From a checkpoint of a small transformer trained on Wikipedia.
Training: a variant of SOAP for these matrices, 303M tokens, 4618 steps.
Each number is 200 + 20 x the weight over its row's rms, rounded and kept within 0 to 999. Layers, rows and columns count from 0. The size before them is the row's rms in percent of the matrix's.

# layer 6 MLP down (transposed), 1344x448, rms 0.113, rows 298-303, columns 112-223
105,220,176,232,211,210,202,196,222,198,189,182,213,211,182,227,185,200,194,225,163,187,175,228,215,182,169,227,214,196,189,196,225,187,202,236,198,196,190,195,243,196,243,205,199,205,176,223,211,186,212,214,219,221,190,150,175,221,188,180,225,200,172,218,218,183,164,250,194,202,205,200,227,217,211,180,217,162,218,175,181,175,192,220,183,198,184,199,169,184,226,200,211,243,189,223,216,202,216,204,217,228,222,227,214,187,189,222,171,207,195,206,184
104,171,199,197,204,204,224,193,206,189,193,241,190,201,164,186,218,208,210,192,190,169,146,170,224,152,194,206,217,223,210,184,201,189,211,216,191,191,200,211,208,207,213,184,204,209,228,199,235,205,224,187,232,196,197,194,198,191,191,178,201,180,204,185,198,218,216,202,203,200,199,192,195,220,208,206,214,218,192,153,190,224,219,182,194,196,213,201,171,168,196,201,185,153,202,189,188,218,211,232,219,202,203,182,198,203,194,206,154,187,225,205,205
113,184,179,215,194,223,211,227,225,190,212,221,215,200,211,179,185,194,176,143,214,193,209,204,165,158,197,210,222,221,176,155,205,206,198,170,198,227,190,188,199,187,208,201,184,174,190,218,158,178,188,194,207,181,212,226,219,237,213,163,235,159,193,142,187,170,196,220,188,187,206,213,196,201,214,186,208,197,246,204,196,188,212,173,208,197,163,153,194,216,179,192,224,201,218,197,192,166,232,197,225,208,243,168,158,189,223,174,187,213,217,175,202
102,247,199,203,206,205,194,211,182,211,208,218,168,221,174,241,170,165,215,209,222,199,190,215,207,229,234,213,199,180,205,218,224,214,201,171,189,185,218,175,216,154,208,185,173,191,169,193,213,220,186,179,149,215,197,188,227,199,210,223,210,185,242,218,193,204,183,241,183,199,186,227,213,237,211,223,199,194,191,170,204,166,192,192,220,209,202,203,153,181,220,200,227,188,191,184,185,197,210,167,208,165,191,199,178,181,230,180,188,195,187,196,197
096,214,174,208,189,222,211,190,151,186,177,188,172,159,223,200,175,243,216,207,223,215,181,185,239,200,212,200,205,210,254,183,172,164,218,159,199,199,179,206,236,172,188,185,201,202,241,225,173,213,207,218,196,184,188,204,176,196,248,184,203,195,211,196,192,187,197,221,194,185,203,224,192,208,196,226,192,211,212,195,234,196,212,179,235,160,138,160,185,213,242,223,181,198,206,195,179,232,177,156,197,182,177,242,215,208,204,192,188,211,201,181,194
088,203,202,203,199,203,192,177,212,181,211,178,181,235,180,204,208,201,241,185,185,219,232,219,221,176,187,189,194,194,211,186,218,183,177,192,217,177,167,202,221,219,189,233,203,196,189,201,206,198,182,216,235,191,173,216,141,175,201,207,226,204,209,224,213,198,218,197,195,173,190,236,184,174,200,192,183,204,189,241,182,210,163,210,195,215,207,183,213,164,184,206,184,204,206,197,175,185,191,192,207,186,187,228,198,193,199,167,184,202,185,203,211
# layer 6 MLP up, 1344x448, rms 0.109, rows 299-304, columns 112-223
104,195,188,193,175,204,185,190,191,234,157,226,188,181,220,212,195,207,233,173,193,182,195,209,206,192,219,211,176,177,197,219,185,172,195,205,213,229,219,195,195,193,212,205,230,214,214,226,234,237,184,170,209,232,205,217,196,212,235,193,225,226,209,226,223,205,233,186,185,189,172,211,175,205,206,224,165,180,155,222,235,203,209,181,204,189,193,210,198,178,195,208,204,222,183,182,211,204,163,164,221,240,203,210,236,173,195,235,230,230,199,181,215
103,190,219,175,187,199,229,210,200,214,201,203,194,198,206,180,187,189,207,211,190,230,201,193,160,195,187,238,211,202,190,226,194,203,187,189,199,185,159,193,174,198,218,200,184,189,167,186,230,198,199,171,196,208,205,218,185,243,189,181,215,210,195,222,186,232,217,182,187,208,201,218,212,187,199,199,183,253,182,209,224,186,227,192,195,163,203,182,228,198,206,227,176,223,208,191,188,183,200,171,215,236,223,195,239,237,187,199,171,199,234,177,229
103,195,186,235,225,209,241,184,208,212,189,213,188,219,231,192,228,188,185,214,202,197,177,218,189,164,219,228,196,210,206,173,209,206,223,223,175,233,203,167,186,191,223,178,189,186,193,153,212,179,234,215,199,215,244,195,170,233,205,178,202,154,189,210,209,234,196,169,171,206,216,164,249,178,213,184,195,194,183,236,219,204,185,191,199,201,199,173,217,219,191,196,157,188,231,208,176,214,212,172,212,206,172,218,179,198,205,217,195,219,175,195,180
100,191,212,202,233,184,203,183,252,212,211,221,161,197,222,210,195,219,201,246,191,189,210,195,191,216,168,211,206,247,201,182,208,207,161,196,221,218,207,178,221,208,225,212,199,209,197,173,211,183,201,196,188,186,187,180,222,211,174,203,198,193,189,211,209,189,192,189,161,177,237,233,205,202,220,227,225,234,204,201,186,170,223,166,217,150,208,190,196,249,222,220,199,207,221,207,219,227,205,182,235,187,252,215,220,170,172,223,207,168,186,218,217
094,212,224,203,179,204,211,219,214,183,174,190,189,197,147,220,209,221,196,239,214,201,188,220,227,208,200,199,203,192,213,217,187,193,193,245,229,238,208,192,234,185,230,176,238,216,202,179,196,171,191,184,226,213,213,179,210,164,197,205,228,202,185,254,219,216,157,173,183,205,213,222,240,192,202,217,238,172,212,232,238,198,178,238,231,185,182,173,215,192,205,213,222,199,201,176,188,197,194,172,200,189,171,221,206,219,213,212,160,211,186,235,199
099,215,168,207,227,212,206,235,214,177,193,195,206,229,203,182,164,193,200,190,193,203,192,230,155,178,201,198,196,186,213,202,225,196,173,214,181,235,214,205,183,217,173,204,227,214,187,201,169,222,200,191,163,215,169,180,204,201,189,206,237,180,187,232,238,195,168,167,228,216,194,199,169,219,221,227,182,184,192,216,180,185,202,172,226,222,192,226,178,209,187,205,222,202,211,197,176,213,195,226,194,200,194,200,230,212,228,252,204,175,138,217,187